config.yaml
n_head: 4
head_dim: 32
d_mlp: 512
norm_eps: 1e-05
rope_base: 84800.0
rope_fraction: 1.0
init: "normal"
init_std_down: 0.0
init_mimetic: 0.5
warmup_steps: 0
schedule: "wsd"
decay_fraction: 0.759
steps: 11077
Each number is 200 + 20 x the weight over its row's rms, rounded and kept within 0 to 999. Layers, rows and columns count from 0. The size before them is the row's rms in percent of the matrix's.

# down: layer 3 MLP down (transposed), 512x128, rms 0.2, rows 402-412, columns 64-127
# up: layer 3 MLP up, 512x128, rms 0.412, rows 403-412, columns 64-127
down402,099,194,202,192,192,202,193,206,168,235,185,228,177,175,185,212,231,159,202,195,190,221,214,210,190,236,219,206,242,164,195,230,250,226,206,215,173,195,228,165,211,213,190,185,183,178,159,174,197,181,192,205,194,198,229,198,184,175,200,200,177,174,200,201,193
up403,099,196,182,188,184,187,175,199,227,240,191,172,199,215,234,200,198,226,192,216,220,207,165,207,234,216,215,177,199,201,195,211,190,193,200,197,177,194,219,186,222,219,202,191,205,198,190,225,231,225,220,184,201,223,206,169,170,165,220,211,161,215,166,182,193
down403,100,224,166,209,182,228,186,206,200,214,193,176,177,211,194,167,185,199,200,215,185,236,179,196,228,231,193,199,181,201,218,201,201,204,198,206,176,192,232,200,215,188,212,194,214,199,207,229,213,197,208,199,180,193,189,241,229,198,203,163,223,179,207,198,200
up404,100,185,198,167,225,186,202,236,225,220,202,241,197,189,205,166,226,175,194,224,190,182,177,227,222,233,193,218,206,199,181,213,209,244,177,215,188,218,180,189,241,176,217,162,185,201,191,220,216,204,216,200,184,178,171,203,192,193,213,211,213,215,175,250,213
down404,096,208,207,217,200,214,183,192,208,213,213,167,196,215,202,195,216,191,199,177,210,194,203,174,226,230,155,207,191,196,195,199,190,193,183,247,239,207,194,263,182,194,208,235,207,245,236,182,210,184,201,198,180,228,175,188,198,175,165,188,173,190,233,164,184
up405,096,217,216,178,203,205,178,205,218,187,181,199,225,218,188,179,187,216,195,184,199,175,210,212,210,201,166,198,208,171,182,227,173,188,209,180,200,222,207,151,199,206,236,206,209,153,211,157,183,213,213,177,191,186,222,213,211,170,177,163,198,227,194,182,213
down405,099,180,185,210,191,211,216,195,230,213,209,197,241,196,198,207,165,199,220,188,211,213,199,188,163,201,196,183,213,195,176,194,229,226,181,185,193,174,185,243,137,194,175,182,229,215,211,221,217,218,191,223,200,209,229,178,192,210,200,183,233,188,195,208,168
up406,106,188,194,185,188,202,176,182,224,217,216,172,172,185,227,191,203,204,237,173,216,190,179,206,189,206,208,189,178,210,215,167,205,227,190,219,211,202,186,209,202,167,208,179,179,189,238,211,225,256,203,199,207,223,211,211,190,171,212,190,212,170,202,169,209
down406,107,181,206,207,209,223,227,220,206,199,220,209,210,210,205,176,224,203,220,187,149,195,170,182,176,214,209,211,178,215,207,197,217,208,227,156,212,156,191,184,182,182,195,240,216,179,204,219,164,199,158,201,204,218,175,212,198,202,196,212,228,205,198,202,232
up407,101,189,175,176,190,177,201,233,174,176,196,190,180,194,171,183,195,171,195,193,197,225,204,191,216,196,145,204,175,208,219,185,194,195,197,219,168,220,177,199,166,218,171,168,198,185,185,236,216,219,227,201,214,188,211,205,206,178,230,237,176,246,228,225,206
down407,098,222,188,198,199,226,204,192,180,212,187,205,196,231,222,213,214,204,216,160,188,168,230,194,167,192,188,213,157,225,233,194,146,144,188,181,179,205,188,179,172,192,189,194,189,191,176,222,192,199,174,187,210,244,210,201,177,205,183,177,195,217,214,177,202
up408,091,207,169,173,195,187,222,175,229,180,242,200,202,184,178,198,212,218,217,201,194,200,220,218,184,179,215,164,205,165,206,185,181,221,186,213,226,190,214,204,193,215,184,202,192,199,207,173,220,185,188,184,194,211,227,208,157,174,214,221,194,228,205,189,187
down408,098,210,169,214,178,205,209,206,218,179,186,202,211,191,200,168,204,204,195,235,200,212,228,188,216,176,220,244,224,201,174,215,194,205,234,217,233,240,211,191,209,206,188,220,196,189,214,193,184,214,186,193,214,231,181,192,181,189,213,219,170,181,184,202,206
up409,093,233,197,205,162,181,234,189,200,215,195,201,192,202,208,179,165,235,219,202,212,212,232,181,161,208,194,185,199,180,202,193,218,170,227,219,230,203,194,221,196,212,201,224,175,219,212,178,207,220,199,168,210,201,177,208,193,171,208,219,178,167,205,227,214
down409,093,231,191,249,228,205,194,177,202,210,221,208,176,204,202,212,209,205,192,179,181,182,211,201,173,229,140,191,207,161,188,171,187,209,189,208,196,183,192,248,188,180,221,197,198,190,248,181,187,226,210,197,197,195,201,195,179,186,213,218,188,159,204,176,206
up410,108,211,193,188,162,235,203,198,213,226,178,231,196,207,209,198,199,220,195,151,203,224,215,161,182,188,154,189,222,205,212,202,204,174,187,221,183,205,192,190,177,213,192,188,184,207,182,216,185,177,204,206,217,181,195,174,192,228,214,181,210,186,171,199,186
down410,105,192,188,202,175,181,187,173,223,214,212,188,208,220,180,224,195,204,165,216,192,225,225,202,209,213,166,197,216,179,218,178,200,207,176,206,158,203,194,201,186,177,199,202,180,211,221,159,182,187,200,204,193,171,218,193,217,194,190,158,163,245,241,205,209
up411,005,208,203,167,194,164,215,184,190,202,203,204,197,207,187,188,200,252,197,221,242,196,202,209,191,236,227,203,215,221,236,195,230,211,226,203,196,188,187,196,225,206,215,191,220,156,181,205,205,216,172,182,223,185,187,186,182,182,215,213,176,208,222,184,190
down411,007,217,186,173,198,174,205,185,222,208,184,212,217,183,190,171,221,217,176,177,204,208,177,207,198,208,186,203,191,232,200,214,201,227,234,221,178,143,186,205,165,208,165,210,206,190,188,194,232,176,186,230,213,203,198,200,211,197,185,177,192,189,218,209,173
up412,119,247,246,201,170,191,190,204,227,186,245,194,231,187,220,169,212,193,211,224,190,193,180,234,163,181,224,220,156,170,204,194,205,217,218,190,198,185,216,194,210,187,191,180,189,232,197,205,207,198,171,199,250,175,215,219,211,165,166,213,209,181,183,211,193
down412,111,203,221,248,177,192,210,214,172,215,219,219,204,185,187,179,228,181,188,200,198,179,202,167,157,186,239,231,201,167,202,221,203,168,195,185,190,183,217,204,218,193,190,197,203,213,199,203,237,198,216,205,170,176,219,215,188,200,193,197,183,198,181,223,218